{
  "n_head": 5,
  "vocab_size": 8192,
  "positions": "rope",
  "rope_base": 10000.0,
  "rope_fraction": 1.0,
  "attn_scale": 0.125,
  "init_std_up": 0.0412,
  "optimizer": "soap_variant",
  "decay_shape": "cos",
  "seq_len": 768,
  "doc_mask": true
}
Each number is 500 + 50 x the weight over its row's rms, rounded and kept within 0 to 999. Layers, rows and columns count from 0. Numbers have three digits each. The size before them is the row's rms in percent of the matrix's.

# gate: layer 3 MLP gate, 832x320, rms 0.0416, rows 22-35, columns 0-159
# up: layer 3 MLP up, 832x320, rms 0.0408, rows 22-34, columns 0-159
# down: layer 3 MLP down (transposed), 832x320, rms 0.0412, rows 22-34, columns 0-159
gate22 092:494529525545447469496576450499537552460386440485506432544554466511555493387448565455390438511515590545534455479387466505498431438483475476450502455542445569488491489563581450498482473483467610461589525486477451539511504451470407598502524512496545495506586485488509528520512438422535494606572547530489444429595467446524571518607445435423439513499478484570442463451480562410598562477481538433479608449502445462512570540465529447484497550549524513554501661493545490445440457522522452
up22 089:524491575496471535493464476572582467544489496584511527525580484525486532521478527525549477474514516428517594495462524467587388504541535619504598448559509488502521474590554471513572485534502542413473418503551461525433461425511488573493467457518456448540456503499469450509346435402532496594504512363470642474521494438537499565566483496525498524457376505563516483455427425483537518465519497401418554494484461580499462513460510437502502561498451506537484490530470538473522563481469454
down22 077:616566560511507465482555559432499491503539538573424476540463549491515476525579548509470490481484524477496512584551476405526491527399426549510494669516611470488457405478502466581512549444467430549528460629488533491440482513466517456524609471556390495479439493465449373486526524539497468482514508454514535524459419533553457604346538532664513518504442476413470543547419514551473467526590542520496386476522529510418479492523484552432521515526459411440536469504428495557624480522479527
gate23 095:604541476471510543494441483552514518550449471451475484590460502495526526602443533481505478520473532382505513575438438543564459602526456483475556526387446546488486538492529624508590407497544468429588540562493520540569572498502494437525524444516465404536482406393443443500514472460506501536482484425505471411515490516548509576481499419504565549614512616520472489367501546475563520459552445558460462461607570510477494528476443528371467547519576381523546595446490537554492522447488503
up23 100:495541499605456489528568502512450405456503494467424480608478607444508528486528496475541586596506519381511500496427478493567523479476476441575528511571403480496487617391469493584509487492510593448497502537506501509425466484534567455557543548532491411454494475562463443504548476516547516540525498437489491573518579456575629556499409628531487478531443474527460518491456540450483494485503463538509539459570493511539534329533475565517473430546582527482542518524489584436459504549506462
down23 095:541481490490521536538459472537450472488595416468503475503414532449453496499538476404585507470469621495497442523522562422419551491556514538539469567435574457575455543500443476530469501557529481456472477470547465588479517469492495465527509470554427507475475497508482555549549569427473562435541531475512518364489511433489445488445520511564489517566521517412355556588516468496548557611534500553552481519492489556523573550462534550496417466438499480631538484461493510471453486502581502
gate24 123:491553546617449514572430456399432575431453504450476357419532496485613433529449470545479453469472503461531530490557482433504516473542549514531567414513463568534522393461439490476478449501421499487603590467527545476492508557577416567515523502491428477491440504504571501499568488461483444471476494413476533449525479557436446620447511492443458512494461522550515511422452517529511517482449524501494552540362480410611523539543426469526542544445516487510545498587546483502476433487456417
up24 131:429508568534467535499536469470416544481488536484429449537484466477565418628464514519481432534506564506481529509512552410509455460610569512506443546491539611503416431531415535454471499518459498523527504534469519444564550609529393592562486493470462521486500501455476507421487494484495515567467397362445457508547493564478500559407502492427595531516406455517421526536509499521509479490472442465500436508442575446454569542452394581561467515402476524469509452629487536473514536483524459
down24 113:446508590611524551499476455471483500472454495526483473538400466461548389607519477501561440577584555542435477489491547508400510492577565407539506621440496620526535385534437480502457517453478421491506479543486565519480505492645486561511490486506408500470531531474476534489457525418559523517400508444393551490574477489468501555441456533411512526506483506448426444553529399434485485458457505514544459478403566515461515471520436492495518451513475503470503514497524592488476504461469478
gate25 108:455542506460551508573435458491551590477474475378494410473507527542573622510469569388516453532565491527576519551496510495485452416481445572499498591532589483464565475515509578399503562419544435488545425472558490541483536428540510535562457413557487450496500505518543419449433443507472472530585393479489528520544490550498509517482503431537517452465489505517520426450569420394512575521479523509507520448537425497537453538511534536455500472558490457458511513542437466550559413557514374
up25 105:525499549479447522477567461466445523551435481531482545519509480398539501468511492555459436532646527472424539610512452478528480544447470549494462544551405512526427586498488488569456546605560555560470540450509457451495558574481430519497536583512525542563493470454558499473616575542550552501506549488508534548416492559553543472462546564408510514568505466467518545624461588534435500521569455527530495506439510537423529465540471484559608580502457593544426518534542457558444523501403503
down25 089:354582505592506534478434506477533559559442492482536466492546459643456551531500541503491532453459589613503598531489440480406471493499500474476504542424487490526494527355539456483492680434543528480571527524634494491584482492566534523544451455477465511432541572473489490457434486515426539513485476522509498495584527537499538520493518560502469514464575560530586492446522481442545533500424544556563522551560507552474555545476430451490503479482504496569519524479476508404619487398539531
gate26 098:513428451502477435572451554566455462431521492551402579534440511556532431550543537545477486503494559566417534548439521509555464569496553470473514524457535422460533467499468523527527522511456505530508583543508495462563512454471543441522494431450492461513426551545393515452387557552552473564448516561474490511612431589475526544443443576448493563547427516485544475511555418472485498448522517475491489583465461433502394381463411477509462462495427440490485518480532457491459444546450513
up26 097:519549493560518533576475597597446488425571543488461495534476449471411457516483466494450535515413425550534592498495562592473489463451522545524488526497518510517404522501455473533463498504487563399482448540519451580437541469390463434476498517435546507479480414530446574526410533447361588554527545463468460481563488564451449497475419519552399493419494484529565582464493509492578447535508515557560506464487472513508524498422423467441440465432518603486560388575501478447533541437593529
down26 096:513530490446554535619487497525522573505498545486365490525529496585611437470463456528464499543522540505512446506479513492585580561551543431482536473538419466575497482486535451483560451432473534508495488515541452484536523526524500441530423493501554478468587507489512474472436424533519580539453475476569567502471516548466419507454467501560520423545497442507573482469473569505527512436538518509446483565517565443406499595476563529457550579490473514517527456518534487429470529485474487
gate27 088:438480434549514571420379555399472460544480556533529523436599503479508407551522411461487495512521578458515478470611528425528534476561496490568604547563615519425533482425472479520439549336502515550499533528586415456521473466477478532520499485521490424551522497469531506590461552447570436581446553596490422468467426462514512381535491565427496537532511419398465481483481506527411540532456526472525555471478511568471551373405486524489484462481534470517510471522417520501465499515526487
up27 102:483533540474521555522471463533468454539455536568427455535502431462531476422438558380530412519475509535446576546482501547466575433434524544449531562582514519645489603413595427535450513455630552539565477488594399502450489437556538470491555494468497488492458477427571550522542553482600480571549471546542473561423487420485502448558489453601485578615534545612450531513539567521509461501438426554471519581472492482475443490505486427515588548485557493538484486462524533548455542569554439
down27 104:530562563555482538471470497528544504578582530573543522473476455472436454539494460454521440479500506397458426490507498436414449430451555460488537524589466571552377476464581535633546434545523576382530463411582417400508518404466530466487551474499420530559365606458517444519502449489542444411415568500513402531462468467505501473557488489532433494574557508547529547510563544520505433499476535573482607586517456573533558504470477476586493524474488511499425489519472484481464459500503479
gate28 097:543453463488496532537451540458490436556688418561496452527475466484507510542476425497578509545466527426574493515408505390528392466511472442510490441548504484519480555610534486530531484465509454533483471531346510457454526561540490571477535550479500511522484493475531531450479546469491549508562555464458533492465553463555468443452525463512530483500490568505479471462437530489487447527543490470502539541482483443448522602586445450472487416542490513484528401426479535446525504503513539
up28 094:476471578534499504466395476510552484542444511476476581465563454503438439521485560455448544434473508457555497527571512630500565579442453487516449590534506501441454603564529506495542477479507476444471543375511438533450456567557604452610465546487443533549486516533505534501541520559410557487573459530502510541500452478533600495597551487519504530455507498465488458562532547544412491472490456537536473564503513494523452488548523590476531560580507551512491572594460519525508472430515497
down28 099:484579435513413524432509534557417443511503519564452528478581449513479552407530480484515453425579476525527570536506441525498505457469398496445566517495555530651479436568516576464511634481546487478604543505541437493499476505530488541528464573476517512570497475506397506532543543522479510503548471504389577530460411491551376445495529495458415521514549464530556497482472535444441515497523502539527431637557468479439468483552395487533550549444479495525510523457426528480504581454508450
gate29 094:528465543513557467518427495584470428449488435445396469495479478470526522499442452524563518581436510489500528534488519493495467471471534482532556504603520399500524431625521490475544436465518407567497532520496478525503612512555633506509493552491502566523436458459499418357453472471477532458543505553468486574511455528501489460445471523436491506509500535418491554469472505491444534557514515484420498448588515532551426493576517537524600531461468409407596491461561505475460548546462505
up29 097:479532528468528454541461534576628513512518461470440384527448447538499515492461484492493438454519489519570422499524604454503435556457469515472558557545451502482514457540516507486557462436406525515484533557399496513488479501568455437430566507423467434474485483486389568447498468495533436475540474479548543434469485489601480587451543588592488511440590509417612439521542503476598518468481576450525474318499478420439390478481472476521528519532545483430396434569507482395464477517564553
down29 096:565536529432442499449504542518517446527485538571555375552511456456540409423556519547405505494428577573461485476456448559519538476392556477558538451519499559551544534382529484516488355412430534561468575442498475553514549592519496452422575554525607498493481499554501507558556537519516513469555468480461482502474498468458496422430437503422508548509489522476392541543440525602500530502444511503487475461548529525456471450537500484384472567535429542524513404426530534477491510513451466
gate30 101:476530530516605444517526472600396556478449465477484572470505506592479464590518473544447512516602573484413449493495417444464434568437478498446592479467468497412443433494562477480515400586481509483508526552500560424529439428641581533487486513568494553498509507567465519442405502488501458474523461490444478469460487528581499461448473510505473544479493489395474501520611548442500534435477490533545556580586461582553559462547449493446467495492544532457529536520497593530426440441507542
up30 099:520487569436591485536467539505528523509541538531478470420547489516594501516556489417492432465421517612502510497490483521502587498434553572503482588545553499493490482410562502457554546549379532598557473526490517522490469573464468440482429429378602512433456528585526448564544495486467617565475557502431442596557496536557429441573456498540479480501523508432534518444461425566435572558518487575550509578531503530489523503416393474451465460472442529446569482492616513591592390487542488
down30 100:501492463442588509432520388509480470545541580592484456543505499473573549505432514500548498468440454525531539510483604480556500500525486496524484519507511457548476426476571531461590548520532511456490417477537510587549370468458499458505479521514530491431538515561454623511588454535515527491479454594459430533489607517545465609582581470611514514521578549439476514470434304429453411561567538489401469510502470543448573423510444456537519473549382433550463447515580489491465494519490517
gate31 104:464459551556392491582566463477539550560546519552606483554428526406486555528465498541530548404381477611458472567515484518445461478406426452518562510472471491507513562492480409553475490532481541505525483433445425482454500504499421449564526518486480486481536589495452491433444539503505540450527497410474542434463448448514464525588460455490478491500534456538575562492454582458588574594518563511453530435517442523465454372561491538416498552443476462478598490549471493491489423420513501
up31 104:455503492540536524565464522567470534546509489397557466503425414501610476542552523567488503511494535579551542498409501422562409492491531465447565472519415538456593489378528489525547596523450561520546467508434572437503584492512428426481570571473477524534589462478495559540393471534526543475471540505421505441535457540585482521522391547454492538393470498562387595550471454480493472452455637507554527508484438488495499478529482503454468516467569486505495617432472497416494542384459445
down31 106:526334534490522552528501526581456492541466433508503484418359565448532548466508546526469545507511518506592503589558432515467426436500529559537534533510484469486537458536540449550526554569450488488516502460460499534417514475496418443475447465569534540456476573427470471429551429524465471489564501527488483489508485571600509510560477481550500393476478447480517570492503525524496507541441479506431473538564542523493412517461467470477483554527407509447476477496404475418371546525401543
gate32 104:484486611558530452406437417522467459530430547545506437445479472453528568572516479498429430508458466467482476629543484416385514430527526478537452544456436453513440518496609545473509514440487451490526542474547577516489564547500395534470491516448540531595492499507510412524538516460479494460508423412463520446459409533566472460476540550453462517482568455507485472498471533513489503498464572527474546559537518443468454468532483492477532507548366522372516516449474513499545484546482530
up32 106:549459422439527452499516491508547538538578530467533496537522501495520545495489541543546412455500509522577516465496488575509395506505556546435437593467445527546487480442530478471477426502469453525506473560503522531480520431570487478475525554571493463574457385568562606518547485485588472549513547515398470568472451500448524498527519564494464432485576367546512538521516514502491520508508421457502590558463464487450478435551512517544480442531494531420614513484510429488395465556552487
down32 103:429488541479541529451498443517580499552424465509501527557447442450520430530452575506499446564500530486503456491456501569450449453557524558361458422528425491496465467495547471540495440505541434389495420517588590527512438530487525483453555503552491455621507444526590552478493531519582653507578449475511468519447553515498542580511509487501485519494574575437517468496522552477502486539571513545483561541525483515548547407517518522437453585493406545318511528458576444548478506488537370
gate33 103:461543494645644566468490501452586486618583510462484525555509577417503527464429544481519503466500454589420508617588454467495461545542438530502594496475503509609589451423509508507548501430478526528488493589623477478545483542457552572577560486374518418541424612494530512467554413403501375441528475469408414487586529515472562465481482572517504505513538563581522500530538459471611519414463545485392528566519478501522490455514557500539416480535534543455443562472506462510465452462454522
up33 109:534557471463492508486496553590464499509523533645506523517496485532606504512536476479435514458458445513569551439446538460462405389425549391482386553550546474486544474543440562441441496583543469491482508484462456514490503526597539563498532449573435582491531480606522502526476509471460569565583500462536434537570520437476412584538546499516596481470450462497472564518563522512371528603531482501578515484457554472478468547549445481543484591528511509468526472497559466327612456555501571
down33 096:601542562591479584489429508520445469593583537627470509416542508571487477468500488571407463470458516582484574492487571421433439540481504500539450505443545449612414537474517515487494620479491430519563532439467538596458557547514460586525434534471482505495633523513547434485449500537523497381555450608513403474511565457496450506449510501531559485505483504462498474468550438453470470600547506455443571450421480474522561484529438485530485453466524448331476509470516585512515525590553449
gate34 101:455489508473458455596475540439514449529431483459438537480516489487454418418477514525510574513554504514460483480519553504470558441423547522542626467410387503571418590543501594525490521517474513545453474522519522472563560466527523568570607457558498553415474538445579452539466516485512428461434489502499559505609389525491481503525506525585547446569556423591527564485510488537510491489456478494480502405431557544519433523551545447521518505481475484491541410469553556437499513519552523
up34 104:514406525469525512493502462479474449566468493518541458511524500498514473572507447465497595539533588453532410419534538517562545516471445480485535426480475493456561409472543539456402468530528466469486526476469471460515495449555476631431501469446507450564475502524484460527479551519554441503507430503462489530540459442615520461446500502495438526456432514553533596556512556476494437511481428566446490387503462489529523397497484466504491533538513520565434382545451620415415482461572439
down34 097:454568542498525486523494585525555416570525435461574514563606419414580510421487410454515500493421557401468503518536466532570476533454509467474569496608414490534462486569543504498471493524476511563479496558483474496539545465575529528564581488464475538508528566424435614442428402591480532510579458551546536494471540504447534505536523460453451568466498541624465547518413545451516471582503466489520478558510619512458509420455488476437462464464484448480408608551493506559533505517535593
gate35 093:473466480486558578544515505496510447535466462429536488439468576522444514460551572584485542430523508489505569510463532443563535526391464529417462591552494555394503524581499451491492462424480467557502428494499481637518600458608416557537537494451447526478460498496535492520517502458577453492516539575494457554457468597497484551437509513539577521579472470560518556452434494484526463545552509565453453575462489439546488581585420442448456385434469479455512492502547614569479457548554462